Weights of a small transformer language model.
Size: 2 heads of 64, MLP 320 SwiGLU, 2.39M parameters.
Training: 149M tokens, 4725 steps.
Each number is 128 + 24 x the weight over its row's rms, rounded and kept within 0 to 255. Layers, rows and columns count from 0. Numbers have three digits each. The size before them is the row's rms in percent of the matrix's.

# gate: layer 7 MLP gate, 320x128, rms 0.27, rows 65-131, columns 0-63
# up: layer 7 MLP up, 320x128, rms 0.249, rows 65-131, columns 0-63
# down: layer 7 MLP down (transposed), 320x128, rms 0.192, rows 65-130, columns 0-63
gate65 093:096177129128120098143149111096130162126147189141149129118109145109088101118113160146128098074110144141119124115158164120121115134133087125132133149153159137118129101110141128134110128095161096
up65 099:093137150146145081099150097101142089138141108148110089078086119160133149112085178137118155177149176153124136136146072125170138123133141120093126176122104140150118095124120092136114144097100105
down65 095:155124144134146135150110160151119122113160144045143147135116117093136117127120142117104109100102140093091162096171148124142113112158127112112114114115190121159122155087105133140142121136108120
gate66 089:167084143121106136111159125138169157128163140128102077133160147175161126154107130141106133131130141122137146118087082143120169139124112128146106128176129124085101131130151133116096108067105149
up66 096:079131120167156134131113136140143176096138086183129157142069147144113132116116167148151103145096147126122125162149117106091106102143168133119105133122109103116108126141083116161153140155161145
down66 098:133085141125124112112109116117120085139160055156144140147163132148127142161123083115105110119130137154133112107117152104162075143123119131152150176104134127139115177147117141123161105139136112
gate67 095:114154088123133099143138124134107130109107102141197108126126142121132146134137116140100136115126129180166107105142125119112083122128113148099105150126127158107129106120144079098094144117106119
up67 091:098134130127104071128122115138173095103132134109143153096134114186108107099153152137164130136177104136123133119086156156187085127107111118133153145115117128104150149081130109136118103151125168
down67 098:121157128152114147121142112112085143148129131128143112152086146132161109141129133110113146117154136102132133126119146129116156101109105075163165099125139125153080144170130125095143106158136139
gate68 099:124107189167189114107137121176126115121108117122092106100104132124114083141145139154122103146115108137100151134162122090139154100133088109145162124124101159128159132147131081171125166104114085
up68 104:123120166157126190120097118104130162143126121128171118125142118131120098151092074125123112121157115128133101089133120154124154128149156121184129128145127145155146103143111126141167127114138113
down68 106:155135121135118156108149104053107132136151178106093132113141127163148128154152148154134106165155105121113133145143112117128151124118153110125126114124151136175111126118094104124067127116153136
gate69 097:111124076096153141140132141172142126127143125116095143109120163107118131141128104084114122083104094173141127179154123098130196139128123133114135092150099117109102108137139120146115098104084135
up69 099:117134122132170151149120130121094104079189072116145162147109145125110080108066130148077129119097116101137118087121171154126123129125121174121075147117158159161101123136187122136105153138132108
down69 097:142120160130170131090138081162156110120107127162132091150152119087086104122117103102090121132123135133110186166167170114133118148166158141096103137126060120149124137112124146165132089117117152
gate70 098:075135155142162156109118142166146083077106137124139117134125115141114110119121128123174135131105123085096127133149136074105112133156112154134119143158076070117091115138130094122103118125126145
up70 092:138093115117141124139117130114119098165125156155177146101129105121172155105105147106097119126077112094174138138097149123082139130111139078136149111082131132106130120115099131117114111106088133
down70 095:148140156125111110119134082157122110152108164125117115114154128102091182107132129074143125134130099127136164150129124151129098117119144163145107152116175137152162159117149149191096128133128177
gate71 094:143128156128122095144160128137129116095128199120170138111103117102120108091110124135118166140166120169108151117103156173150121146204086120124149112135146161151075122093145151113118102132163116
up71 101:150130148141134146133153095108102139159153142131119113122094114136162146099155109153085075126131137119135117108170146118149076121160141085089124071145162086160121125180125151114118126146137104
down71 099:098139119134073116120124147126120143130134106134092133125147113101133131061130093121126073144113152120099142094140118132117127174128151120169144134104143123138137113133107167156165151165176110
gate72 099:146124114068106105110091137121147161122107127097165137156163170115145178145118115099148160103168110096116132142128128137092093147159115102081101101151103108141101129092113106141114088104140122
up72 097:112114102095137135134167137100128149134135138207096140101110137087115138091165098139094090131166124121136162115158122143107061133108125110162138117136144097147106151135155120137127160080095143
down72 103:143111077103167106141129104121124112153117138124203108098132121151149161113124173139135107132110158117112141122124130096127081141179166139121118135132115120120140069126095144103105155120124124
gate73 095:145146137127126083121141090129153153140106144094107136107166166101100094097114141116140144125119174131139138153143115124152159050145108167086100109117119131129146118160129104124140122122126139
up73 098:162107170147135083129126116106117168152143181132153151142150115137160113121154155147113153139113101142181152131120124123104181153125152152107118098142144117095136109131099095115144108147105095
down73 101:109137115058111160113123131136117130138111133134142127150115123122153119138094135120101168143167097108144115125167132156105130103158145125108134114103163117103143095136142125099116071157121099
gate74 103:151106075156118127113138151132129074147148106168138088125130122096182117138129129147111133127158175099121146144105123075130094126136141181124107111158129114159102102129104088134113151143105200
up74 101:127114097135137129153131128106165092099159128153119117110154137166152118164191149134143127115103141133143119141092106138143167110137138121101082118165120108097134202117131103124144171106133083
down74 102:142150127099105114097099084147163152107183127120109149149127133132119149119099119093164123115153116156152106067146123139109138131137137058167128159104164132170136144106102172172162134155164132
gate75 094:155099130143117149164115146148098133125110138147140156062131106143157133119190151113106136099147093130092102091142136138118087119085123133151154115081117128138099167119141101182123140132123155
up75 099:091110122136131150149140135124091105182166151154162125129099151117146133142129147107113126114135126170109133126146156125076118130162139138148128144112099079102139096124131133124111157192166149
down75 095:086135101153172133121120146151148134152118145090179091107127106115143100128174136115143140127144130159145119125156141151100092114180128140150155101156093137100112139113123138146139120114154126
gate76 103:154105146152134149137169076127132164148120130163126127143113097140052092121154131156121107093111176133157101132162104155132126118119088120099143121112115165153133137104154085138136137118131168
up76 104:149080126087142139115104151155126127125129127127125100115116117134154124140127103128133098157146108122100125120150118129159170139166114162126112143107102093110170104132165138111119107109112139
down76 101:084127129134141106133153121167108132118117114172148157169123107144113127103178108183130139169129069092136117143097075106091114107117108162130123137147126148150091161109174118121101118138100157
gate77 094:082101123106137110153155151106124138103179112153157125138079096131094186153133117131092155115106072107096148105135131125098134105134169136129164122095130095101178106109135163167158139095113120
up77 099:120129144118144123109153144104096070120116075153093171091145112126140120149157132124160133131102120179067108093158126127117145084121129143112151178084102119151100116140160128126119126110139142
down77 094:082155131163125134125131119138114164172088059167069124077125147119140109094122110149133130146113122118111191148142125163126133163155138095119143132158121174144157107135143124124148111142136122
gate78 100:093122147112155174153139139147077132119131124126120101124090132089118191102121127135152124121169115149103136161120110169138128151132133127198150133119131120092153135101108118161120133109127114
up78 088:140132143078133090125124155132186110143133121120127145086146165120102099142135148146138121149160144107114118149098110108101137130140088104135120138134122142106122106100081102157123121188087146
down78 095:097109078147110149118139144103078119120123101108116102120086081133174168116120152127103076081108099147126122128131140146109153128122169073135139077090098172126158129128140123150109124115140157
gate79 105:158134154096101113096127136155126107129116144129173190091128128164140133136094126134133192170157130108135142112129104107142087120160132144101112114136109090133111095135132144167118126112109159
up79 099:130136151105178114171101098084138115129109109153166100112109110162151139132139145124112163108101142106120057109151119112119123070135148124093119088134124118104129158103143123101134138152150171
down79 096:112061105114132150109080131107124140126105156133115110170125103117085078080131124133115102122149146153122087086119157157114132130112119136144127159097136144146115145080120151100141122108091161
gate80 103:134120106116151141101138141134103110124181125136111128084101126113157141135120151101171111073136155119133091118138141085159132130113154087117118104132084139123137106120085087122083078136113120
up80 101:070114109130159108128115149143117153106124090135130062117123117115137145134131132149118159114122150151161088155127157118118141176087132090094145142153122099156132109147129136111128133144127128
down80 101:093136130120090154112077148157135102102131114116129148101113116110155135141128098129119153114087112129171100138183117121110166102154111140144114099125124115159140138130131164183159097123101130
gate81 102:151145132153119130151156095084070084140148117144106094142114150132153160131165114130141148152116086135113111109144130136151114127153084128146112110136128134120132125127146169174135165118094151
up81 092:096122129056147119132134131093131155111170119127098129088094124116115145153116159139155095143092097111125099129117151111094124123173135125111087101164093165178133147168144140137112111155127132
down81 095:125074143125124171171163121141095176084085152141123116125131122107132097138139142098100112063120102139118132152144106143151142095113118092178140143113108105130128152129115137124131082128103112
gate82 096:119156124160098144123124156116144154129148160097154092110144130105130134154161111111106099108109154084115132149115123151123116153159136143131139138185112110160203109094147127119139125162129159
up82 099:138151069157170130147130136123105122086148128130123153167100161111135122118097110143173155110131086099124145112142133161140143119098118148154150124115160115124130159111159095088123141125120094
down82 104:112118149136120123163131111119108132153084132155116175137127132203125158116128163175125134136136122134104091129131144101104158084133124125119118081139133145106105123080109134150129115164147159
gate83 108:116113074137144107124101116145136104152134197134094169145129093141141126132107111123120135112121128079142129097147130131137134127136120155127154107158157096147096108097144149103108149070119131
up83 108:105089107120114143107109115127152152140125107129154128155119108141141158147066170106080114151152151131112103119127165116154151156137192109112137124129129146082148112109118133137116123118169148
down83 109:099139130152175151107129142124116120118131110125094153089109121111130106191125170062157134161120082127150134106131141160161138105120103143087131097145123120095101095139127125084120146130130107
gate84 113:121121072092094149101107132091136074104140138116141159124129132106153133137109135162137138146156108132169150149145149138165073134099116110132132124163141117110119117127155154122104159073128127
up84 110:155063089092142101116115133108078109138146140132167141171126123135102105160116160109136151148111134137138106148098135109127100128111193139092134132125144124145130091131123108120138139110069064
down84 100:138146107200110115114148160083130120165134138087125145117132111153122130089119120122139149106138122152118130143164147096179095131110168124139106135093085152129128105139100148131135131150117142
gate85 094:101102135122125118135167146117137132108127107100137112131131095097115149124112111126156098126151136126137136168098119154151147101108081182158121120092119161146191131107175161146106122101130087
up85 101:155120109137089101161139170095140141146134108094147101133152151087136149117107157128140120074124125109128156131123128154134082142146111163127134141131102113137150119107150133138041091133191117
down85 104:126105126108119130080100108146114152159114100119156140144123105149165158129145125159103134171112141139159126106164133144138146149129124135130141132159113155100122094128188119112121121129141105
gate86 106:100151140170125162103097151138149131173145169127120141130112132117143131137135115137108147126129189124115112136148134162124109135180128138151117101095084094101152111063111161147119130144126137
up86 104:178128154155118127106129159144127128109075084092096152104139126163109133117096169101165116085121107141157111090128119157145165129113135119123119159125139157188100119111110136117166114164112140
down86 099:062100154104121116133132110172148153163099099123152174173139126154090106108165099134150158150103127135122116171126161156117142139170100145116108098129112108135111131124152146194160129118141150
gate87 090:119140136111125138144108148132111092117099102176129136096151147111112138123143159137140143118143118101146126176096130142133120073148122094140124089122120140104106114079139076101116103166151101
up87 087:109158116118113119133155119160116135133121142116125105142133105135077090132141172103064116155112120096155124166118137152147204108136142098115141156127109099121141135139110106130113119104120127
down87 095:137102128105118103099115116129129126113111151105131122099114127113136152109115155112124124150185137111114088153127097128129137141110167131144163148131118102052108109138136173137095134136114122
gate88 096:133177177142120130132110150102134141113091156093109128161136130128126127132131120113110135132109147151161152120171115071113157078150116103124101158156132137121134142124114132177143108116144108
up88 098:101107137150166151147133114149093104121165136120107100093141124128146103100098092148094104181119144124125146134108168139104147116092106108155070091072126143102121144098154123109163149080153113
down88 100:155145155059144076118113113145119114174122125123136130094083143149100081093107102100130130119105095117122136115099099133123113161155141110094101155113128129135113104141152113185166138129131122
gate89 104:142129125091119128145138132110095149102113143190115146091122112136148131137137064173137116124112167131131169125138082155144164105124153139143105090124156168143088109081096151125136122128126072
up89 100:141124132154095120102121153157121114080088087167109151144120060093146138080152142129099140159110164109148136082113147106121117122171130104120137071100083115119129120151108149147128130127114141
down89 102:097107162128103115093114150132147125138158140088140111124116146146067145101141123165136166106145128140077166144148118162080140120123101116071117143175121121139118109076166146131125113109149128
gate90 105:123127161146142142118163140143099136165136124141119156139139130084142106158112116124123109131160100138159147131138132135184095127112093102114109139168133123130115148115080059110144146103118153
up90 098:130093137094110110130136145116134132108124147156135136130163125129155131157137140063108133155149121133117103109140133150114124128182108177148133106116111114119084107043097105075131104120169068
down90 101:163122106088144105136107109156142128081117119095145168159104121100091117160133112139115149183139151135108098129109136148108118119090149166111083142127109075148136102147109112139140137177156142
gate91 093:130107123087113116152117163142154122094127154132158161091132142105142142117115138086175123170151169122170139163132145137068092131136149100137065119141106115144131126166152107149137112095162156
up91 093:171133150103111165129124112109109154149159170149125116124147138115107108093118118109125094119088151127164150095163114184159140102137108136096105108132156113126093129169113132119109177081170158
down91 100:067104083106140112117101142087146135134137129127108161116145116116096080119134141121162122135128149153148140081092180158131140124116104135108141122148088122155103132132102099102141139125048143
gate92 105:118110155136137131140105137078141133094130133137123105093150160100099199108090133095154139133110149143131134126117134081089062152125115102157072118162114110154119132128090127115132128133119153
up92 104:139142172117135126118147160123153161130118137165127089110122103125141137092156133129110177097142109145120085141132121134164195138120132105119123165116150089133117130142145138087115144166164146
down92 104:147138143155140084122125154116167117112094154137134132143111100157136155158093154090113093093179146134121141100107073097163166134140123136147152098107138157163107115123109129141136112152142111
gate93 102:147154077150106104052097115125135180110116086104121149079150121108126105129168116172146152137142125154114149117133115113105114107134134125121125146132137164107106112121040114147145167141140141
up93 101:126122129173111180090078127121171144112094179101106114126133114142094108150165143189123168136116132155136120141082123132118065140166148100146122125124121161167170131133139132130149117137130145
down93 103:151145176102145117143156147146145176130089132126110133103146092160114146145124132149129128130125072099147133161188136112115131152136162093154120136144145128119140126128177078127055131133155138
gate94 101:148146118122136146094089122094115199142120138156103114129183169086156124139189111136153165089153149132141129128129164151117097116159130160110112121115162172105110123126118151156137114120101107
up94 111:082108167135100101159098174126124122150147144104095133088115115148128130114103112102136138164119121116105144112135134137118099120169150135106118156154108158145134135140146105112190128123109120
down94 106:122106128080136154128140105116108119129133129072117124117136119134140120132104107117125155120103118145127148089098096128128107096123099188129109120133116086114100124119157143106095191137185134
gate95 106:157133125102116152141138143115129135125148084137125141082150133126159204143093134178121140102136161094123105144168128133151194087141134127110106156118141119125106137097129134176164131095106126
up95 100:104142147145112145123192146173155142129107122135116108102167140148127169102064128145136134157156084167119114124165104102129113113121144130100142130140136139121115179159136134121109139135128123
down95 112:112107124082086106138128113111102112152120115132113112098118118141126183118123073163122129141128153190092114129107082129093119138145085120119114144128114100111136123132130149111090139133173160
gate96 089:144157120116158116090135158076198124074143115153131080137115173124148132133097175140140124126128160158142105159103125134124177159129128116137113136144141122101136127117111129149126131115131120
up96 092:101122132124121129151106151109112145113140085089174199129138159109127121105172127115106126125166134136108106109112115126076150160139152100112167086138108125099096103125113113130143143156126082
down96 095:123096150146110138116141151144138169139115121111143131103130105086130154108134145156124159107127129120090104110113103110101132111153160115128144155136090122118146146129134123173130179142092086
gate97 094:151157112145164145089121144112180125111161113123129124133171119125126108084102114163122172162123147161147110109116122119100118111107142114160113104129150178149082136116118138161117165112167097
up97 105:132152067167159096128151129125123129123143101127103122120120154162114153132096122145118146129118146110130112151138141153051117119102137146103148085120130151164075115109200144129074138190140117
down97 096:100166107122158178141153128065169113111181185114126161126155143121102159117110131162132112152105168164110092124087087131144172149124133097137144157119118090139170149149157107133145181132123126
gate98 108:154117133134124110164096089145118150175124146129117180095141104138145166169161124100099148118131123110190130123074140115138166144134130115191141121135124136111120084106139136150112115142117131
up98 100:118112127120127112150126111141109148142136126145082138119120130146182146147121154122116122154133117111126124132125078133118140109069084123127134136122174065126112137081202118148086090106089130
down98 103:128127118106111138147099102097118099147115132143121129138106116099146117142160163116093128137105120129140159130158080070172100105129118042137169153136125162116134132124129106125133101149111126
gate99 100:102134151129105139118155111162151137098116105079176128134102117092117124137151129125120106134127139152112104125137160114130139139155132078131151130086101135150149142083098114110183166124084129
up99 092:148109138154147161099130106119115120184121098154142148170136167151164127159117120149100117121127092134121125149112175100141103146088121117169142107115115117137129076158139130154135106133119129
down99 098:163151174134172122110152141158159132143126113126178094115136082122114115105155102126102134112100126111122143160157101101167106174172131094139142125114117088118124148172103145147119128122120151
gate100 098:121126153129152156126105129137109098152097115118147140104100126157130192149123105160094124131162156083100109159105098128153158117117104097159098125126117136104125085094114127156130095088141140
up100 099:103112133119098181101149148139160144142136170162124108152069104103141135133130108154102116114140132056090155191114151145114107116100116153095109112119141119091128135123131111136077121121138143
down100 103:104178121125133115144172143118104073133120128116130131093103078140142114113131144098094126142135114127084135110127127136090129117145161110133125139134131118163094139143141132077116148123151169
gate101 101:080103139152202075162097133133166116089089163125153141164149100084146159119148127118127152120121140097096145153166118148135131147110132117127110123136116145149151155149139118109118135110123137
up101 102:128135176125119188154107150087176128127184136121114172130104158154133139161112133117159118168139136156124078071080122143113156138103154111152106102131104127137143105081128179132140162101109119
down101 098:127125104117123166086136105148131132167173069121119121103190144169128108141134115150180119095119099183112160147150176117137125123179108120135122155127123164134124117093138087132104100163124103
gate102 108:121075134122142127114135114143132125136162185138146125149147172085093127129111119113173129176104086140096160134152105160123123127140111168133126119089129084127109178127127110162154131116155154
up102 101:105098085150081118140121136143108119156107131154148160099110098135133100101120136120139117122142134115143105117114128146128102122101171138115099111103186162122110096125130134153165165110132158
down102 107:124121134147149154145139133110125137186138152149118131083128088166121116099111159113154172147105148099109109133117126117152168089107149145112141127158167129131086085130128109126118164112099138
gate103 096:124100143086131127169160099111138120137112154125115124163104115117126160099127131151106112077124117090111155131166140148137118117139084155131146105100131140102132133096122140139097138119144148
up103 096:149128175129123161131100141121129137149157122095082117153106153150085117112132149147160182135173120134099148145101079148119120137158093133095115155147130106101144146122129139148102106111095165
down103 100:125136125175091101115142150125123123132122093148132118123168157129131101101149104110131139172167122141085119084141130091122113138136109136144136172119114116103115144137121079113120145130165158
gate104 096:194140123126145093109129159157155115106142130137143142109109097123140147099147112114127152135115111127134122118141078124145181141134141107154111128146076167113133129120134112135118115145130144
up104 099:126131128127154139128090101143099130140180094141169110113122101121067131116111102114137125171102133105160168138121144058125150105105117148109094136162160125145138134091129137103107100138140130
down104 092:143133129100111130128124169119163118142144153140133124096121101093165154142129135121107157103132170080158144178135121091172122101114079134133159126105164102074139108150117088124119137140105101
gate105 100:140114139133151128143140125144145131148117143180162153158118136091121193146128161141106122103116106112134189123111125101141129136125126106166096130140113124103132128105121178113113167120123114
up105 101:116131064113112125133130111142136110130112165146107125165172135129145118123112120145118129106157149111135149139096103120129103131092109147119143155052126160108127167144111190163157168117118126
down105 100:113111101119097149118165135117053150135147137134140134100141157139139111137130157111116103091099156138113130125140096093091145115128123099170130095076116160130105164141125117172157144107112145
gate106 089:180120109141112097129132074157072157156148141146129123101161119091139093138141123135129140117161150098103151142125154110125105142118144098143129093117177132123180068103152065168125124099134107
up106 090:139126129144110199136186129149086158151131184163104165124122133126127149147127154158107125122150154142095156139136189156119133108131156096110128097112151117117083081130121079141139131145109137
down106 088:124169119136158110093124191107147150139122111126124102121147149110149150137106116113111121127077143123129148113095124099127120131158101075162157143138129158088120104147200129116193152130132134
gate107 099:101138123125113144083152136118105159075120130142183129186092149114129130147127108170187114149133106155144105118117108138120137139115088123157156125100115110135087072115157156143148137130117116
up107 108:110135166084146104117108137100118138167123110111094161109096131156113123158113140155145135119114114176112138136129098133164147119128169114076145138127148124116142115126101115161151148102147094
down107 091:114140130135117164115116100130135133159125094112151118156146115139154108142130126101122136134116152140140137127136149163103088113089125161174129114140146121176157158113096165124175101146139144
gate108 093:153105105122152182139174129143168129112131094120134135107174107141147068137133147127108115155096143112125121106141150067141132116171129154145138134150152141146154082161101096139099124132173134
up108 093:115160092124173149069114182124131155093123143116131135094111124153116143107098111147105165111182101116121106129162118128095115136135123131150141134136124104163149104150153072129136130143152173
down108 090:074121132164157136131080100142115140119117128127112141183137096071153090117101118133115127147148111103097134124117096146097137101122110136169125143110113148135105148124158169108055119124094151
gate109 097:085094164185131120143106139090135113109188125103126104139125123150117154152136124140128093096161146113106119113133126113125113101112122099140126120167095140117126082134119118077138117109142157
up109 096:133110121152120123143138144121159158108155129141120115160125108167122167172165091129116155096130141154141134083129142098109108147094106095134119123128171140092142147141160119126129149218100124
down109 100:049128096128092142130132157132102078166153118138104159122116138118141134106116114128138121138115090150121135159130151130101102138125126124145137144128112140127094118089122156118132105116105150
gate110 103:110171127184125131135113150131099160111131127113139131120115137149130101168074180193126113123156115161132113167123112071080098106124111112129114157128113069108116109105144115133135134129128168
up110 104:137112095122129118139156172131139078159138125156118118176146150127143146110115134129133143128080145113105125173113164156092130084126141106144092087104155105087128120177120119135117127118057131
down110 101:118107137105098179173120095118098128142079134131139087103186144109120130081122095106096131091086148153104116168151186156151119127122141166105150129113128149143127130119130140130122090109157130
gate111 109:131154145145154175128117141125119049114084163175090128095098119145113114125103125129150145127140156146141139072134108112126102108133054120109139123136167127100120127120115146111094128116118105
up111 112:090123131084136103123141116159131086111153130145145203134114088119119152130122127131097155097164101113130101133130097159136132148121096131105126132095113115140114116118155129159177136125136090
down111 110:158149118135110107128117135157164139110157131157178093153130135118094080105157134093152145108101111134127162122130147123179129131112097146158118108155133102109134146121092104121138088140149139
gate112 101:094119147116111118153136131128136144133115108092109116137151127145109162125143142161141115133132158109183099122163076132121121110131101111156146117145109093149138121103184111106121149081120127
up112 105:101117172098119158108133105112116078129105132118116129153166135157105105143092071116088117133118115072141094131121156130138095084125134108122087131103143161151092145127126105123143172124144152
down112 108:112086132103097138120108151117141141109142169153098125159134123130070164086135101136137115098127125150117095124084100144145143121131143137120140169158134140113119143102154129159117090115103168
gate113 112:134175129131138146108120128112108126123095146129145130111150114120164123082152148148116163072121147111125137188175139152117126130111110112130133151127149111093085132108139106173118190129108098
up113 104:087144129079116120126156116114109153144164126135148134144106123115160141174153102090093132121148112144171095087129105132134108151091134089145141115158182104094127147134129181161120123161113086
down113 108:118138110089142142160115112156168081121133136127118101128133114099157171160110091137143161128130168120149131156105148151149142150107133146129178131122155124147148172137111182152155180168133129
gate114 097:132168125115129155148133133127126148092105124119151108133182075132113123193113145138136131132160078128134114108086138136138170094144094128119121091139124104178115084123082118158146144101103133
up114 103:129146117110095114175122158128150156112143161143120069144171148120124111127168131105139182153124140147131133123139077114129129145107121101141142107162142096121129164108131138123161148125107116
down114 102:142128102132106166119137122155138111122147126108164120154132138091167071108126142117088127135110089130113127155091136156122111138118173131108149098089175144168138113127106079144177151101156152
gate115 102:108127095131145156156123116111122131129157165129113120131107126144145091130094127117109143138145152107127094126125113125146086121185109164145131122151140136105099097109114083117100130111128132
up115 098:084152103125128167115143152123119141102146141145139127121078132131135142093091127148109128111082121120133147120153138085170136097126116136105089140158150156106144107111123085117135114132130134
down115 111:113162116152112121122126181112137084133146122140120154076141120132116138130118133143126145133128110118080164148142141132124105102133080136120128120201160154133094085146120096128143141126124106
gate116 096:174135111119112131118133066091128154145140104101126135136144123082099165129114157168103162131160109138106145143146102127111129089166142129115098124167120149113113122116127184152110156123105139
up116 103:112107146121129111136126095158151159143192103125126111151144118118136126144072135102164123123110084123153104114153135116148153132093101147106152177145154100145159137118141093118135126127114128
down116 104:159125138097119100140129126104131125127101097142134101134139150110126192179105097133097138112126134171145115136155116092130157182134144134123154136104124110153168104116161125153164101140167151
gate117 102:119120118111135102135118138141136138121117156105133138085138128085140134115142109183135135113132128165169143114133208132127134136144137134105127093146169112138078142163141088121132178159101121
up117 099:159082157149108136093138118089102134087134125111172142138132119138140111095100137139121177120093123087165128124138147094123144149137112098146122146079087152115158142123120129103124146136109131
down117 106:134155137160133135164140131104147156177123128144098133148148119130088118111196143086123151151125104120135120134149173098141143084144131123122197100149143160144115160156128125130120139124123167
gate118 100:186125124094108124118142120116150077108142137098140114137115164118154144178143185133116154111120111108148141099160123175128112143087132131155136133138147113092121117158151130155066094120121094
up118 097:112134144131117150156068141155123129096144142133088139143171121102110118095118089068120150131105146144149105142128154146139154043139130151082140129190093108110176121112147121122149105142159140
down118 099:142142100106188090125142108148157125141128131104153172118122129143137137109151153161139133137134159112170101138126143123106096159154125116139135126143141139179155140086153134136133138150089102
gate119 114:141097128138098106144185148111130160093145094129113137155113131138144158122138127140119124059169157116170125111107107162121112105166091154166101142137123123054163099115148099142101107124177087
up119 108:123141142079111100168140130158165133105123139170160170134143158148165161128131096148108089125181133149130133136123125120110144120134096147131130170109124131135136093105163133111112115114139152
down119 113:149113152104115138105143149135116115093128112131133122160072137148163095158145094142130145109127111150161151167112094111137146125138145135130130114152094141074129134188126163104132091109113125
gate120 093:076154143171118125110125136083145142109158177119123120116152133156117106105159113101127112142070089117124174123114124104135171131102151086120136143098144179141122119076107150105136128143125141
up120 092:139145122137075164131158099124125204139124101127155166101107125165113136109091118137143106128164159132151150137088106178176142170102151140127125141102137110113131133109102137105084120117133108
down120 097:142125139128119117103072102135134152126126128120095105119131133070127121145105119147130092135114121152154094124116187120108135136164139154101170089127125112132124113135137156099133115149148119
gate121 110:180135128123125127118136109109158173177127136129160163126110127101129144088126108127109099133113119154195145119163122128156108144085144138135119127129160098120064130129118132137109177139129102
up121 104:130115101098126126128144123086122128138161148099164110142104135188146162106115073113140124134095132145097136130133138134092086140115109137129139113134126117116136178158154110161069097183150123
down121 105:083118108135143128124176133146141132148126113156130128127123122090128129112156133113073109142095090107110098137125141162117110114161100172146138136119134111115121146106094154095098141110137119
gate122 094:185105136133153134109122144162057114127150152135095086130143133089128140150163156121114150096093143162105122134107124176121110152120095134088115123154100086106084098118082127175145129124119096
up122 088:168148136117149130079128108151164141115102111141146108081113104176160149152149128122106097094073162108131113112109132118124132119128140113069138114119141116129099129115123194091104083097123139
down122 093:128134171109113090176103186132115099131134110141112118113100130167103111120149175143162144126121112140102127101129115112101119145120116157125116136158106163097127180146106165193096119133095148
gate123 087:143086160126139141133149091153150148111102140124121122108160143084154182115120147141148099092090110097094126116157130133151122135157134113132156106190146138093131090146117123160136115121146116
up123 091:116093128125124139076123173141077141167148148157120151138107128129144162107163110124141157124105119124093139131114123122129113113125134119123157131138166113151144096110183130109106091190130115
down123 084:123138138128130109141104114112116123123134149108098121081131147089139115143119111131102098116128096140109105146157125103164119081161132141143092171130121118111068117129124108129133151166139145
gate124 105:124115104140135127114135150151149097101116090156129158096115138133133126131138110107138138128177177105151156111151141144157123110093084177130121106106115141139103140111146135172151151131167112
up124 100:134148169145124112094145142142149135150107108149138126146138108129153145106160087114152124090115136166144125148126101158138167110116081138125101134094092172126099168137111099094116138091142136
down124 102:149145180155162130138103138144122146152152136092152128114086146119105116156095105130115113137098150129144129118120109093134148090099085121112074120132159135104117132101067133112112149112115101
gate125 094:161122098103122111144104101123098099124168109110131149137167141122088133153116147109147130111115137129131122159100154083118153087124096110133166089175118090101110140094133142130081146136127147
up125 104:141096119130152091106144118124128140115124185198131091146127131113104103114123125169105115102167182110160116118093117121144111099105154167116129148084131128120167146099113143137196120152142101
down125 103:141113116152104152098157110144125107118132146091108125137118169153150119169146139122111156138168103137170107096107093097133132112155110089118129147125148144106098161084142157144137086131091133
gate126 105:127139157139147121153173156111104121180111114144100135153136122116113134133083086125103125070143148131173124124151097138189122128077115101138136108154137123167151154129117078147084099116119100
up126 110:173147142124084121088125119139137216171163096112145120090104135126164100133161140137123116139137131124100123137083100150115139144122123142084129097119115136135126098112123183147116103117113173
down126 109:084114109121117145104145134131139161109148124110056159129153196134087093120127128105127124135152107151123098096127171071138114107171113093135122135067120131116111100149084131130134112112138146
gate127 101:112125113089134112130090142144098136087118091156139142087135143094133130167133136112114115135130125133114143135137166113133139086131106117109105147151108152166123189181153123149129114116137115
up127 105:111113156116127085117139129174116135163139135201098118156148115115136164125097172181125135137096144134107129098115140113142130105124115147131079189126127134113198115119163165153151153135129106
down127 103:136136124101179177077161121111103148111135157116132149141112145121140100111147127166115117111161106125128119171158127131100138152159133076149126138126177130132161135094151196145147081137112072
gate128 099:112150074094131103141110136116143119144115165140162119108101110148122115121166140123148099085108127119169150125184107117149141107127180133119042147162082148139133134127114135131106145152128090
up128 094:108148144111100168123130158107119114130140131104123162155126156119115112092152121115131164135154127127145152128169127098122120156112122123119133127113130069141130119109174160167127067117117123
down128 095:119069099131153095115184087144132085093160136164103110124108138140095148118140130120097131116138168217122097114125188148132118127148132150133120113117116121145149135157105135126140113127113148
gate129 107:156105128177165117089108127156189125152153100112149111130187195152139121152083151124129151098117106122092135111130101082126110169152134174132113134159104095110129136150101159156122135128124135
up129 109:082145109125126127135163127133137137139143125117106118175104091130128133100112107125142114165115173119179140123122148074118134116104163111151174120095126153128177147125114114152116170133172118
down129 107:076138135136088079154168130140124169134162115145065130132133103123087137102131137139141103110150132136116162100178108097063174136077103129138122140121140169129104156122159137118112140156117120
gate130 097:089155127191104126143157116099139127109107186089127067082077152119126120141182140134130080135187150128119143128140142134129106121126149139128091115165160117113113117123108122136145154147081125
up130 111:161169132112161134125105125163130136171139117109167101148122124161133104127101131165113125142094101157107121127099096151127116147131081140121118134155157114157158122137130055105086095118129148
down130 107:138143088127144137138144146158166118111136131160167129147129135148107130140144100143126121147157112105132144165100132138073130111151120127139144106156130131137111178146147120165107126163154098
gate131 101:142122138118147138144097131148081137109144124122155168148112168142131149138124109148104079100137135117160108133090111140174130088125110142162107156153096149112146136103144111164150078140133097
up131 113:119116101122104090171126119131082164137133132176156108125137121144114111120174158112111112127125126131112146091136130090085128154153165129073113110108121134157106157143130181139098128124161178